{
  "n_layer": 16,
  "d_model": 512,
  "n_head": 4,
  "d_mlp": 2048,
  "activation": "tanh_gelu",
  "positions": "learned",
  "attn_scale": 0.0884,
  "bias": "all",
  "parallel_block": false,
  "extras": ["capped logits"],
  "optimizer": "muon_variant",
  "beta1": 0.9,
  "steps": 3987
}
Each number is 128 + 24 x the weight over its row's rms, rounded and kept within 0 to 255. Layers, rows and columns count from 0. Numbers have three digits each. The size before them is the row's rms in percent of the matrix's.

# layer 12 MLP down (transposed), 2048x512, rms 0.124, rows 1832-1886, columns 128-255
091:137105115117120100120165069064140125112111128144087144100095120140117144089159146083119132150140083155156101156111150065118157124117128130108090114088137140114114139115135102129128104127076113124128124173144117159159075076150145114111114154128133128081148093151118115115171121154144123104098138144119103142109170116147140105116134121162153152120144069157126120136130197076112086146111
114:144134147109152175086125068114112054131148156075179146149144144151150105128170157125143136139134128149096122102087147154128137113121109137146131152080124167147112166117136116122117109123137131124133128138097091113134108166093131129118114097133146140108154132135111146119119089146114129136138130130130155135135107102160123170137112127133170112109126068128142121116116126114126111144138
094:112135166131091105117149156089159132128089098140094113167128164115097146130125150107170153128147131110127178128123132112078134151131106135170151138128143123111093119130159167129076124157129136137129120128116091159104128126103120104115100115122118140169098120145107119098134138192120106137115154160109125122118186135090140114157108109110125108149146136141156151106146064169114155120140
107:123161107129106181146135134154106113098131147152100128113139104140109129147121103138130161115142095125127179101115095107102115146118107070126096161132134144142161092133158093126104104103115142109144159114169094114106146132120141075128097131137128141163105129170137125118120130157153112119132126138144129152131095113152092099143141157101111133106131079127114087062109127139130113162154
090:101133103110094095139165167155118168104102093114111131121108070156136115082115159125123156121129101120118138148159147126103125091138151091146088153112091088133130129168175100088132120145115095156116086126112131106113153109114149126136129145108101131130129130115122159113156103168091103120161122126107123138136150144131126110085119119109171069154117153121104093157154100121150130087140
099:132149125164175132141144089149136092174127094165142133063156117118100111111147104144138125131121107096082163144166158111133119129097142154106150098082090118098117126117134142098179119124098136180107145138106115125146135103137170102132145151095128123117133124129133098110085132150152142125126104152131099166134182126109139117098116155139145156110127055118079146117135081133116131137111
095:118097140122063151138147119138151139108144138083101131133165149155127133112074111157147127156111128126124108144114109100124108141098134153126123099165090145131123134128123160086122134052128155102115135128093137132100104140155118148110158141069169078144143090123101147121138115093154158110112131127135129181148110100132137131118139118118133140119120163129128136142114159170146089102133
100:098157144123130142124139148132117154144125153168099120120099120096115139179114121136116142153110113109127109109121114159145085129093152135146122122129106154147115132131134139111153111140124091088134161150115105151117131111147178074117079125060110133186107145114126106127111100114153144116092145107129102149140159092153122101142152107119145118132120122080113211116100112130099110112130
091:091151152146122138126126138116092115146127185073149102100114114122097090140114112100148140125180117114088153100162138102143149121122133113131103133113132120164116121125112121173106132158119123085127122087125100067138123129137114138120155071091114133170168110086145132117172122120122137114154112135140123115101177168121080112140129126140145175160130185147129148147146155125136120123153
101:148097108166098126116118136139178140154111126135121117120160132094160106168130126126150117106130124137148116131115132144144146112171097134138158093145140164110132120143100120142122138170088161157105148106147101121116152141108094091130116116168142100135151129114135120067098106159119126125124124102119121137137161136136094126123147158129113119140107132146103147142090181117140132118119
093:146051148110151173088089112098088103148108162109129163126159110130114100145126130138112104129139117157145097109154155140117102087136102128116108137138106121098100141102154126158187111093156138145102109143126159082169116089106107129082134136125112122124130124163103119165145103148150103127120129140141104155098189158151114105138134136128085113157122125103166162113103123139135110156113
101:126147143108088131124157124131133117173124120130120118103104138114121149140109113122109132116149168129131129132098167120165157105063164113091155092081114143085101117122109096177108109132188146136124123156098089114172153128121115113124133156141118096096138126101112126110151103126125099079121121127107153152119117120145085159091172124121131138137155083091155123071149152131160098129123
095:161128138101113166106190143165128101144118109117152146124143124129129130133106117120107102140088134153155154103169142135154103150136121169108124127112150182135126137115162151129106118139133152126111097117149164105100135155144131124137167141119112145110143127116135163074145154128134101108120067087130109130134112131135170090119115133159126106100158043115124164135147139104119091106151
098:098071142135114114133124153093130154129125120086155112127106141106207149137104114121135106129119156159144145176138109122093143118141159093112162142097100173130111119107127100120183135143100128134098100132129131129111145107120126111165141135117113145133139110144115063134129129101099116164136066129168142121125075145139126124150141165141132079118166110106105123092135126121144134110151
094:150134133081115105132154148099128114125134091115120141131121133092151106139139136096131102118139096148114167165140100118114141125153156102133192146118156109102127183144136092131106089128098144111158146128109102089114131136166152124127140125114157137159097120134122105119112133103138174128142122101174182169100103104128115157136123118130085096125120092135147171120127131133139123108134
092:095133146133112111116167123133081127102167108139131111120125056106165140125161144087107133126132098145110128113103128144137133124145161170125100136105156166076158144114123103118082125102124179129137120153147121159187102117150138126106142128119142138126142141110108155142151118146106120086115095085106130114122111174154127094122099138102142137106122138110129136132110161149129154141099
112:139192118156142125151127120137170086128144160122087121116129155105117155171089167102065147139093159123142125133133078146097152150152116127168122177109133145157146138176098092106104155129161130122162134195139123154163132161155108122099131107108099145129146117133140132124108112141112111138074135098145124107100137154147131103107162126157134098146156100121146125108114138120125161101130
100:114164128110128104141131132129135101130112131141158146090119140129153106125126097147154086114109136125120083120136163118127124125115115095078111100134142116144165124128111144087133136130134078104071119128186124111128110146108133086101144121111119087128145157120104138126102100095063128147131121112151093091135120090123095129125166116136108130151108137131170125106113103095067130123113
106:114107143109194114145139137117145158147123086124125120105129140157157112122112115128125076137120129105138112128131098121154120132111152142167129144140073061120142098127147134165160111138132148129100107146114113140124099171091153114141121135130127129077171125124163148137146136121177186170138112140133101170115180115096140133129128129121125115111128086142078136086100111143120100147109
102:106112133074172124127135115109115134116125147149114143161109120142150158130123122123112100149106109145131189123123164118130134139146142130145170126166153127120148132110135119128112156123102158111132160155109118157137094104096149124193089146143084132137138132102157117146149095120105139196128103125103129144144084110107147140126089095161131099110162158140138124123127139151131161101116
092:165126127123099127138130090129138090120136162182165117125175146134150123117120148105147099168140091133102106135113160107124124122103084087152126098113144134121092108152116086155115123127122108101138148095109132145138137083124112092116136182144146100142139148112115094178109144108128125099100156099102103136156168097087119141138160129131128115136130192142118119137097161147114108121086
119:144130115074152141157050140122149131139178109124156116098123115103143130112133116109121158127124141131097072120122127146118128146106112124073126145146140121120151128091135147085146149108137098107103118109129144092125155124150077147138142133113121093136123125163116093109134138079128141176128141120080184125118155116114104114160151150096144111155129154096148151127119129115110138094136
108:134162105093136109113145105083096123125119154144103095114108174168131108151141148106095141105145183158159131106120123150067158114122123095149128132111127121112111100128138107097093105113162125142094123129176118176133076124137136143094123138116106170138164111136106145140149109149083144144120145125112133150124117118116119111149107123175151153161139166123167093118078148085136141127155
099:109126153097112108117121103109106090097105084172199110119113085099095121102123130082096116136090165130175097121183162121128139177127128150076128172135153102130092111107147122124138112137149122111113149144145121143156113114161120151174121155112141087145117137092145139131142119093132103138104119125106135151131147120152101096102115145170119152123101146128106088124096133113147172134137
098:117098132114106147149155133136098145119111131102160156101168124131109129119103130136148111106169130122125122129145138098130156088136172158157165145140148127146141123119121134145165125145145112140100140096164134144114130171156161138133128156107159201125102111173152103139125082142142157107110113097097094117139119146128086125110112116163119132163121124108185127134122176130131093105120
092:101120133107188106157129138125107111163105144118163133094083128144110100133097109162160099134145127146152105156055083104135118118097141123092092131110123125158125151101103120157097127161156142124123113134129120146141159091085134107086096117160141101120090166151144120148165136086106125147156138156137142138100121155137140122142113147123116156105116078103140154153132127108138118148125
102:110161150145147116142145122129129112129097145128169104133138134094143175109111136130118127127082131087126090121105106129115138144149153101137111153098095082132147097134133142139109116097102125143131192150137161143088149111124113091121120116129138173107157124107117117141115205121107153155132123087128160113156167109133104162148144140114102071144131099166125112114143168128097153127116
101:123142110135123119132089159151118087108131146158173116153132086148116137105141135099108106131080123152133142114108138131162142117166164123139166111079115136105151127132126120109145175090095098102075145121139090115121120094124150153133098129156105146133163120106104131120134127135127158169115149116073068118176148111159122169123129146115117126148130116151134129120079120101139126136105
091:154104124086120127125154116149161105131142158138128110111133058076140105127086126183106141155144149100129121121096097119135112135126110130130112136088114059143117145130091086136151096138063130148155111125105140103100155133125132099117119131107144150134122145093108165124128107122138152128179134154141111101101136116096091085126102136113117160093137154112125140161154115093121118105130
096:129111106102119122133068101111159159140105129145113141153134093139118130149152109123144120110146129106158178115116119138131095157171123115134107118120122115131112164119145129134119130116137140126106138142133150099135143140089124134123109145160126058086128118147158123146119151119143120082119099131143163146105150129106109153082128085201117157106128119103109137078098131113100118127145
098:116124120108112162138121208109137114110103119113120167123156101145096145064109114132094137099153107093154082120108108116147132181115131177112101132145131154130139119161092107123104155178117151132117147127151121148136158148098128137143156111150115128152137142110121100114218128142154126119165113140153123118155147113115112160145091110160164111088144152103121116082122108153127128086140
103:083156098126146158114162117147101126135110145117141112161134141156147132119155128158167142098121109127136118101111094129160104084105139131127099144136138131109088102119101163142122165159078138137106115132097118113111097079124108152130142137142156149142075058130188116143148107108141088128074124122105149142158166117165103067143069122155161127156101126124126111090117115127135119143135
091:139104107119121152119098130085141111169166152099148136174078127163118114138147139109093092129126140124154127123117157126146077144123097077096163155146068172110118119137144134119115149153120188107136149127138131132103143153076120159146141138168155094081102100114139140128160098124152143155161132141115151193159162093111077126141091120132108089133146074112099086063125143132175128150106
090:164139121156126184097184124135132144086132096152104106146118112096087091130137121145125128089148118070112123182097135168106147162133109130098127194151125150157114107125106132128088156131123131119157138105141104166097171129151170138131101109152103134126120153169133151162090137185082112148145155144174099150112113120127130112099121138136123139128168132121154119135127122097103137119139
101:154149091134089113110143115141118097088153119110142112110135134138137156081127134127138138131152128155164163124164143111130119131147157151138185164137153124109115135171087118177106102095145105113119139104176168105083107096170123138087084131130151152128136119108110112161134149086115107111154111078119146137104099104078117122173131121125123190147140079097133128108125144086138102168089
095:166113105120176126084111143127125147121107166123113093136138129081100112119097139138089103119120094166204145154111124090106125104153137126142139127100159154166104103137154144163160109165110116092174143148118129112125130145154119150121101143125133159134127139131127145121174126139106118116086156085117101158121168117113138129131135141134154163171094155150118074188117139137154102097150
108:147113167146111123151149082128148130129107140138103118103134108158140167089088093103123111121111111116115106138156119105112138103111083122122152140088147154133138141125130151149089119129114142133147152108125076149156109151121108130125134105134099108051169103054144159074134121110135139079116137119119108131138106127075120152104133135147122129112114170118141132129112123140133127129075
103:141120152111136134145132161080129146145186091130148156110143096134133109142159131150126109127118130121112124107142112046172129130114134143144190118143110109052120120095146107109129110149088080152126135134122166096134131137194113132147099108098141158133119129100133094093121103129095100133103143116154154151152128103105117128107125123124133136155079132122162135106126142163109128101118
111:112105150167081153074107134150102106134116187113102118120103110112102156181149129144115096084153167152111141145164133142151105145151128164152146114138116087109116101126139158118097162104147147157137128127139139111116159124147099139111132138111115135137127158107146142162103144099160102141173154138149105129140104120210093132110071141088133159125156107118119165134119090134131103151170
099:167123131117145131088109117187118134162143107133126183150158131154133155117113196115169136157127137133130127110106085138126148126157125104095116126115147093156109115118137119100144131142154156089163095151101113131137160136123139124126179167126145142123110112160152158136166069140127145107103181124071167128147125115123138123141119116117139141102166116130109166077140073140142128102163
107:145141137094110112132157147154159073117116178149133095113093155164087175104094149104153093137115118104117108146113190156152142161122126130144111152092127099080167141166166113107105164117152126130166110112087141144129132099123117120080109164107142141108150127129146138139178114137122144138137116101127160106123150100155113122173161118117138084131141109141106140156099132106162136144157
104:132120140075154142110165091102114168113105146134173123143138130118133146122084141137172117111122139127139129096114138115145104084121104109119149130112129137143143119052135115154106109138118169118074115117123123143147105112134159145080129061120104148157085118149099129115140130161110125157120158132140112091136125100142104123117121091104090122137158132094063115140121101118137094152143
104:104164145125119112109114124106166109143121114154148161144090120126091114134106140112121116124152096091152122131105137139112182139150159107089138173141098133162131137146160121088093096131139161082135159119111123148101119143141139197108152122098126125161100099174108168130144144110142116096151106178131164115149143121156120104119138141111078101130113133099118169145133106123130138135158
097:131092132065150126114139142125154129161108104116126088130096115079143100148170102147155140124095114139126128119113128174102172158123167163102097113108168141166119154188144101092140172125131164168124095116137147140095147100103156157140146125165103133146147096131173156134094117127076142119119078117184162096100146112063135137103182164092111114102106119124144160120148151102182152117121
095:181108143155087097115065103124096125111085104126140132125116177157147088111099127131168107129119127124120101120130137123093106128150125118130161102131129131105159137119116111141126122139170068119136107132142114139118150087117146159134141116139100116121081174122112091151124127144155132183112125125136167129122118123138148101103122135078137148132142102156104143133109161123163106146100
109:091130126186106148153152159135127149121094150106124170165126105137127116125136125137161169142117137109116170130129108102122147130143162126107099087090178115103105149105101144121132113108068104184139122071114149151114161150147112138150124120138142149182118107152100142109080165157149132162104130120120129171163138139134128130121144091150122112137132163068109115111152128149109129145160
100:144139124135116093083099161172154124142104132143125142103137133121131097157132130123154163126145177162124140111135114129119129114118119121130107140138104148136135132185134141152163137103083112104123135144141101137126145129142150137128119113127121104117114161143128125155195121194087126137092126111116139118109148123129116132116105173129139122132104066136159102126129120107139104145120
099:111124165111187134133132124126141152179164133135102131105142159117096194136149150087130167123138123142090063105126135107148119153139164126130078088082132093105146105109114139133125115126104188141099114167137131134100106143109158127116136156075110096131140095087103153113131093116124105100104122138128160143099165167153115116136154143183110129094131106158114154090130149115128164120131
140:116149123102165110137117148141111107135128167140131135140167154132140137146098145125109176168143162102134124103133110127156129123088148103183129138148160112086081135158114165137103105139082130152129154129150110149145124110108127126176087117145155140110131071073146099137107130143127100140101135134120126164150176181130110107142173161176093094166166122134139104137111164135148101154155
100:125111158155136152089163105137103105108089131111138085143138129163088139153106128115102136090127122158156115108083172135083182103147128157136117111145164156151150133073118089100169105173131119125135126124138187143163102116110090141129106113132160124127141135131126124123128099101119131156132098132129102106139103110133102115069096112170141124128163094138141129154111135142143132142124
102:104138155140109130109159119128167125129119164140119142087105181113102117134136128145090116088108083127116139107150124096149162114131128138113112153093155126111130163127146099102101154109075175153107178183096140106140128145112160143142154183127150102123139093077117077087164149129123138159114161164123144124147146180136114168166119141115123134095167205106116085112129149110146154151158
092:117134172131118101160125155096121088174100133148143116114188126083122145187090116121133168110132142135129144093173092099105136132127156096109147085123109129112126112144161107126162119154119120110138158132176143088138154131148133117119081174133119188160107133085070131144149083148131114089083126132115112118123129099121144079137102110160101156117162171153116117087149142122150182163110
103:135164092122117108125151153129136149115104094112124151169152138142156149106108122132130125117112145093131106096118090146146111111159094151170127155112140138145157164180105087100140101113115137100179180143130124127142146128150128168149124101122119146115122147137130126153111139133120118127159129125112108173103173116089062104136107143123140116175149113109115093119113124123134152117096
095:113146095133132079119124130103119154091135115116088150175121180131112131116100116171181102116075133107140126140126140073133138129149128141134135128143135103151131152136093154135180106137131121136100161144135137153144097089167146094143140126122134145157173147110137128122155120096114130136121153187081122147134058109102104142180131117115169129125125131131131150117112089133071085148132
099:160120110128163103098125168139119114126109162135097115071151150154087127113088152147098113141106140140153139124138129115120083129104117134122106069132096143083136140119135138148132125133118133130097095104157157140143086125155146102125102115097107174154139124118136101146098116101126142112101090156135134134131108143162113077143118191099115116132126131128120058104095140118096129111181
# layer 12 MLP up, 2048x512, rms 0.0768, rows 1833-1886, columns 128-255
104:124121090147152127147123137168162074101125146074177109130128146124149109116131128154110159121158102086100102128081135125134144107145127106110144158144136124146128126135177128185148101151090103128124126156095141123117098117139161137134144172088127127111165122204104152180148108115088104146111149144097116151150129097118106097191174124139111141168091136158107057116095126141104095110142
098:084091151061159113140169167094118120125125138108119119163094114114132129136157165163115141141133137114110110146152081120110156148125154130085160152152103108130158151117166116134135086173167179129153112140104112171133127177135152114133147148137149114113145129147121134149139082099115118105125127129127106097119133153112115101129130112140146178156147158099156116116131104119130127136124
103:128117094176103154130163146122080076131116120144129125170104111144075114133153090123113111141098102131124117102140144100119143147106147140137118109157131079102176164135147103123064106114143124087117129134181112091132126155114093125151149131132118150114093101131131089119139135103121099123144191111108109118137151141110128104158144139136128102112130108123133156144113111109149106123149
100:117126150115090158148130134118147107106102113156132053157144096112125080113128129163107142132151114141163165126087091140142138145164123112120103109140119124146166107093126099162145125082146125132137135137102112126120157147144141100126087147141118152074133125173124162153176138102131121137103094111128137118153099096110119140138113148083151133116152193135133094141141126123106156132101
101:076118139107123119131136111126163081111156121138107131130099136154157131169106114130123144104140146103142161120092191128107115118103120131123108147147154115137110153142098115110143108113146098117117134135151117148112113120126100094117150044124091130144086127128120143129141123122156108145109167112094159157089124086104105108119165127116105125133139110111152116109127104139088126137116
102:102127101149162151131123086086083063125120145133069134120110163177129127129116173114114120132138104081147117145108134106141147118135194092104157109130166166147136111123147118146108131116140153134125082133118114114178121158096114106129116132151099141118154142110131103148139108066114117142099107120130107113080160145141138159107138155151111135118099146108152111096103148111081148152124
100:099144133115130131148164148109199164147148122109158107105117160113146084130154124125129167126111132128118089119148120114111070124143159121096088128127151134126167120136112109120142129126114138151156077159125107142114119180122105116140141117064124128160116172106213186091152125135162119160134149084136110162108132146112162077129128107099159148146147146180131177129166136162102130143131
093:129125104144158101137145191146115116157157107140088152141127116081106103151146114113114127137130192143149151124121155137111131149147104138136147111137132114141081133135143148170161127097085124117138145147134162101163146110087152112162163138183130127089137145152127101110114144141110096138148136123106103135174145117092170116155124137133169175134115128114114108134116128140148140142168
107:121107065152131177124105125116122151123135134091170131158151139092126133133124158170131170130146159107139132140110148151137143122093058161130088110121146107141169134181113155115137120102120180124134117110080115132116206130093101099114077123147131101110103142120102131128150144148169156154071094087100148142150182121124141158155114162171116122088132136133123079143132114106137156091137
095:120127126136146150104102151173169123149111097086100135090070144134146106112127125144077171126113136141104096134118109074137122150166117146174150102138091115122127070152090134099189114112161100145128117120130173154162141085127136110143131089137148128141124162138125126102136098077130122124135154145184138104153139185120119106141100152157112078082125165137132105136127124138160143142124
102:131159120129151121111141103079136151137156109116140112126121117163065108122105127122114190126131157170102113108101104097111157160110119180134121124117136083140103099128116141108162134172152141139175178090165100093121160144117150091176171171085161129170135115129136107183097131113101113129098148147127164196080140146142152091142129166159122064175087151140128175145114145127166145157134
100:152116118124149133157143153141137163162146155086142150133103112129176124152123111130142147126127169127115108108136128111099100135149159107173116129110146165095098147128147106130126144156140132116157175116128116130119158145143113184148164151115106137104113149116129134110123170133149124122119076115134099075134135130162139133141133144078108136158129114142123154121124093127138115176121
094:174152095108151130156128104109094141153186109119163126135127085105103165150163145118123115119123105093141135129103126084151155150128112146115083133137091131109159084151109103083130143170057117115130101155159123119163119155132116124178159128132176166141128157124114099119160134088121128108178125153134143124135153154155104123106123129093107134163126135145110182126139127117130109095147
101:152195121165132121132119136118129127151111116163111151123122115135081140102145129131111151136100122148104135090135138178124123102156137143121084100140101096130138131120151149078157154129095132110143121136102132138139144137107112058114088099121102151141152180103098117145201121177137145186114145165110074129092133133098129152085092125103172099135166130142107117122108093122127146121113
101:096111117138098137138139124102119120126085092124126148093158139131137103136112165118134143115148149092110119146151140129133114172154108141127117117110104145140161144113117138115105181106116118140127130123112103156113160125131108136142100095116136116121141108127131153157146142160116112197156154132125128128117134125121131150146123118131141143126151108125133115196145144110112129137128
101:157132090144145138134146194124143068127137146159127149090159135132106078112140134151180173159136149122121122144120134103119139146158155108161152129142116145127130121165133086094151160110133098109149125130179105184144161121163116141091088125108128116138149150143117103118110106127089127139085108119119086108103138131136121086117161132098130139146135100106144090098151154134131165123126
094:130104143171118141135122105109115147113061133133134124133083163134129137124149141121137115121164121155099151119131139112097141117107110116157108133191135114122118123122123156079152092096122109121123143148146160115130149149107116118161118088088153151154147135166133139136119099093109131095198140136164098105136134146108151154088161115171116168146082143125132154104131128148122143138098
097:111077112126126145098116103193137172117125122147146107148133134153102137157093100152155075136126122144117147117144121102120137148159139099127123135129131094118147103123144142147112116132117134130128137084096100101106123122127111145140072122106124127129160133118101148137115124139175118079103128168115118154142150090130106124091134124087087134124130178126142193132172103096166163113117
098:138117099105155160144156106097112105166142113118149139107169120109137130161145107136096146133130154131115116135129151142125137107163123124141155115109117092163102161179152205109125178127110133152113093110123135163136119145133156125081148137105112161155109123128145112135144152081111117119103121104131104094138148073150144091088124119112164134139126098117126144127119117108124114132123
095:166114080129125129107152145126135208155156156118144133124121148148093122128123115107088150145110102118105128140120164068109113127125104138141151131124135166073169120131098145126111128127142113193122159138112170084138133138139133098141090101139119149136117145135161148091115073143115102091161130132115137168114110119099156178136101129127161096151107126100149166121156083119074098153125
100:147142102141112140104138116110134123108113090108142152102119145101126127110071201130080100133149143137095149100127191136144185090122120158103155125144124085116095099140147151167135156123158129127088145127119119124110118157186084130136125078108135104166191110153103145121081138141140120111163124144135127100121085095112089071093158137106100151110130154131102132137139134198134092116151
104:092142163074119158137094143088113126099145096151142113132126102123130135126131125162129125142155134097105128140149084136159107159148147189074110112152171109101133109136117165090172132118132138156097149138141115137122137070151112084166111115150100164131116090133137133105083131093067148154122122133105151171143091135105088118114098118082117125121126128150157141159123132143144123102139
103:146119131151107122139137138089101127143155117113168136127148126127161117117080126152110105088132138101122147186129153085132111197109108159108085121112134133136122067134142101109087149146165124116106178123107122140144139102121162111131126131072158119141125135144101160111140109126170140155122178161121145130118160102141115150125148073116130108113141136113158067134109120138092133106108
102:134149130104194168146186067121094092085118069140138088162127114143154118089106164124151107155159159156119161079145116145159145123135104092111114163172147133188139131165118142104135110102085117126148091112114126132087128100148143163131091124139131122127153155138126132129107132122112109123123140136148144075133091113103137149161071088105159090133104105147102192110119132146097149127093
093:096118138148152127127164129077151162119114114108110127152149108102113169165119103111096172136117138131123165132132143103121079127164155122170137143108104112126137135127131162143124098141088152144180130162111148127132120128129103160129160114105145098124087093119142151149156110136097131141132125179136179138148126125113153148153117121165131133103120105132149147120138113091160121145120
102:143154107121082125160113144121104174180111109128131158097161128124098076152126145130104172127121119160105152118111101114134098118122105125144126166124144132151093136104128131139151153139131108125137123093125126107130115119180116129173125104139121073156153109136136131141099131115116113144091122039104109125104155147081096062137176110140175141135102090160147139098132099198107088128151
106:065133134154128107115136111130118140115157124125139101095169097130134164111105152110115131153162115147091108150112140142124167159140125137148110151108138167129127106085073162143118149111101147138130120194075099102131151111120122125135087076149137109086177135109144157118133117143157108141150129135111151105131126114148148101148106121088108131125148159120125111122078132126114142139176
098:098093120170131078128118131140148106149154156149153153166137095171158102149194153177168161123100142174089131137116086107126141126100101153153107128136164159150125140068133100111131068163122115131146118097144145122120126119086098085148110099128114087117131128140138125109131133177115127135146129121165115109136149132139118110137104145135164120142144108121103125166113113105156165131125
101:124111124145158150135115212118115092125087133177093083144139110145103101119091124131117137109101112152114125128153165124110113107125151125110108114179131136128156098119096092137141121122096151106107160151120142094137098101112108142068134096152103155104152134106141152171159113111104129103086136142145126135072131163154112160125132108119136133102107139162110118104137134187100133114106
093:137087115163148126096125099120081114099105147088150152084122113095132148144181129167111139172113169144112139118096107137128089149131114102135110111130161145176118149108122104071077144119110123146119092118159117086159119130078111092137107118185123140148140117139123150124123143131100168119120128114141104154111157150116114162126110105132113121121092154187115143144126114150123083108069
105:112141134159108129134105128083120125124075155090135146156158127136131154175133089120200139140157143099103139111173143104141172074093135131104134120148157121146119140090129112159125146164112104120129102146103115127131111129116155118130126088115103123146133158148072105090152135114128139176102110143144103145125120138145124139127109094124110154156098133139101132108109124137076112162118
094:116125147156079154135074122096081156110169104112133127136108140144125089109104103138120109105112138125117143063157099111146138129109111119109154195142095130093094145125108105129099119122147129077129145163122087145158126132153136094114114139114142149085154123106147148151130072134162111114108133092135126163138148161159136165143113148133121109107143191112066196166212105127147075140189
099:127085120133158148120107088136106126060135137112170130153123124107098122125084130117118092073160115186116119139113120126086154134137120146129162151136137106127097112131139141125139095175156101134132150112165134097149107094096093115137143116120120119079144146114123110108164125123155099161108159099116134115106101112124090092132138165156159137103110099149202096113085130130154146128161
101:117183106122138117106127140128169127103126144082142118125160107150159140100146114150141164111142152101144129129156151154145143106098107138179158107122091157136161140123123132132115175134143136080133074128138152136086104139112120125114116141170135084072121152106087124221150115155096129159089139109159138110121112087116116115156142140135141149136070150128174154093075134149100122156103
098:126093100100110092144084139100137169159130124104125155171105141127144086119121121127115099107122130126131137156108084152089136086141114120144117149156199117183125091154167140111142122104090111103129132139096163119147127140164155137138136143078136088115109128120138083108133121150138165107099156111132153110141165125128147151145141101152143126161082098101122099133126129144083129149135
109:091087152142116108125152122124126147137141133145118095123119104148164123153114119117108157115118140145117151098132126136131163152133137117106117151181121145166132112121111188110121130113111136109190132118099068073145114108140140116123192176064148134147163134058109120088116127139114170052112164087119099176113141142077157172158160120104142126143151151156133146119129068098074159114090
107:111112156139152151117137114104143135125134120129147158103128117110134105129116152079120137163136128084167111146102109088147147124114106127115131064075161125169128166128117126107120150074135133099138152105134133135100109133128127132139100125150165123157125090074160139130108157097159135141155113091107159182139146111173154107137186119153132137137144079115154130163114172112105187124156
109:118180128148104118125092152145113103135100140122096144124081127106130127128156152168146116125093146126118075099131113143153116110140136139138122103151081119080085107090113099134134139128123129125159127131133185157132176136120121123117158126137129132177155147120110166138115133101130069125139121125098123138137113117148129131116086123117155129118154117117110155104105107114105154124080
098:166150108132121115091085104117120202136102106121151137142121122144141115131112118162131169115172135184154155131104167133111122107146153127106085153139111137155141105127164156135144114073123110142134104139155153121142103123142125159132157163164115155124124126113129161118151153124087163121098148166126138176134155147192132126130113114124097114065164101122148066123180114103139116130119
100:092150127101126126094192131138117133127098148123096145142095125089157109087121141153123113168115148111101129103099125141128125153119135139068090143149101137131154108127124131102143135127109136123116110133116132132134136127111095125109055146093114115141134154108147131147180150155142093118093142106091128135125086108157101136166129162096124124113142136101124116151147117146134122121160
108:117124133080135151117151120143108145099113172123180140113150135101108142096095161155154172092131172116097099169102091134131100127125138109109115080147142139110174100132146157154116122138103153138085105100135122156108133114120167129089145132111097158126132112114121140080155086105115155156128150103128141136098136149122147101120151103126137123145138121102110098110121097161137141134088
103:129166098127093130155137124119140117155125110127130166132089156090111097123083109098151153118169113137127155101170124149087173097113096135119144146123113112125121130127171151139108127122131149102110092103081128099129142122116158122148136136097166129121201085133130136127134090124118190107153121135126068150126145120157108095107117154162104124119102139095095126136140105116134106101135
097:132103126131149155197120182163142153120092149166145129103147084135133146148101124142102124136116128127144125107100157128098128133157097116146156126100116109177196182150131113088115126125121153113154142130155135144127148102150161153087136114163125169172100125108158128125141114145133123151134138135145105140134111116113139117123120144118096094134118129122111066137095102147161116089163
101:133137125150127124161114121165118100153142115092113165147149133127122090110143132156097089145170161108117111143189113098101153132139134100141113129105128104120153177124092144164159095146165141144125128132150148133100099137132126150132145133112123089098138131143084170131138113121128142122072149119113134100135166137089143161136140119142145130147134093112153118100125137168139118137137
113:139125082135111110157117093142115154182104111131124133188134090118128119183112166111136121127111148112107121114087118134153146101116126111127071132126146124145088122091111147144149099128140121153093182199139114128155125178130076085122135092154149069159127068185144090128129147123122142160128137101141147173162119135102142099090154162119120110110126169104119140085160114124153107081151
101:144101092140110155109124135170131148136117101113136147107188124115130133149142167092119115139103154102118147145161116134100132130129102159122149147124109141141153134136122128104160119122111140149130160138122108126137110127105146153117164081157147116155142138156106159086116136129098171100089145109140186122156142140129110176097130116173154122108103104115154108131175086145140117123113
096:109126173130162177158111151108174134106110161133111105094143122092124146117178127090151129121138123127125154137120120131139134119115126120103109144119143136136151076162149124118178115094138154114130150169129126103119144125112087090137115078154142124129130140156124123105108122121145134146129092110120128116106126121168101123139129142094135175120103133165152148135101157162107123117131
123:114160122123125127158134130130140118141129155140128119157114144141125147140097121093111166170150120085129141097125082152164147118107084161148100092152174114111084156174138171139105099146153176147158101149136111124133131138050106158130080174100148091125121122124099145107151153117114129109160126123120152132134167159115089094134124152116085138173093139130168113143086102129145103174152
108:136175157110123112146137121110151128097133174137095126120142102137135147143099136109132142111182115119163113130093135145161110129137119150142111135155119114107106109152172145118120119164197095130103103117133131073139146138097137140108156100112124098166143115107146159128083185150081129159118120162096100143136106148114125139095143111134130143112121121102145128128144125108101112177162
091:183123147129114112157088123124147107140156127116142116137138064134175149093130151159143177158119093130124158152089145122154145152115103122149078105134133154128114149120112180122118124130126135119136088053125105133092108126105099144094119114121103144132105105093092146155115111132126136129134102107139169140140182152147113105088146117122169098121154111109146088141099123141112173107159
099:139144136136118091129081121155150106131126109156084137104112136122127143162138122156140117112131129142117132113114099160142104107107130083103134110160149152138166119117119162126166138117128093131153140119148149095135074119159108080156154123100058124122107150103119108118150152146107172121091105107104138152105160155126110117164092099156129135094144166171099169091132154077113122135130
098:133122149127079117121141127147150099108144094120103132143109144096128169129137119115097155142123124124092136069127131113100164150186165096083098116099088130140154119130120146102156145132141127097114165142132121145139139100151143139140131135093130124128168140123135145112141108130116128104158151153132135144119124132153136160151156131133139111158113101195118125104121097092113137118132
098:125099127084100137113132101130103150095088123128141104087146124124124123133134083157136131103131116122098146152099143149151103132105114136158084113118120116135127115139116097158144125110119111137084134137125147129110150078141130162173132115109105144113108108113084118088091161111104126127079145178135116078133107126109100152113127111128105083088129103133132135135136135107145119113138
098:119082138188127162103124148143124128115150105080177186117123133146135153095098147154136072112123129132143114135096134104116188103182138086123108101112107141203104093131180156120139136130129157163139156115089155126136137172134123121114101147110133200120106113180111164156078134143139130159135144123122125167134127137122125175129105124158126135170121121143165126111127126152140149128112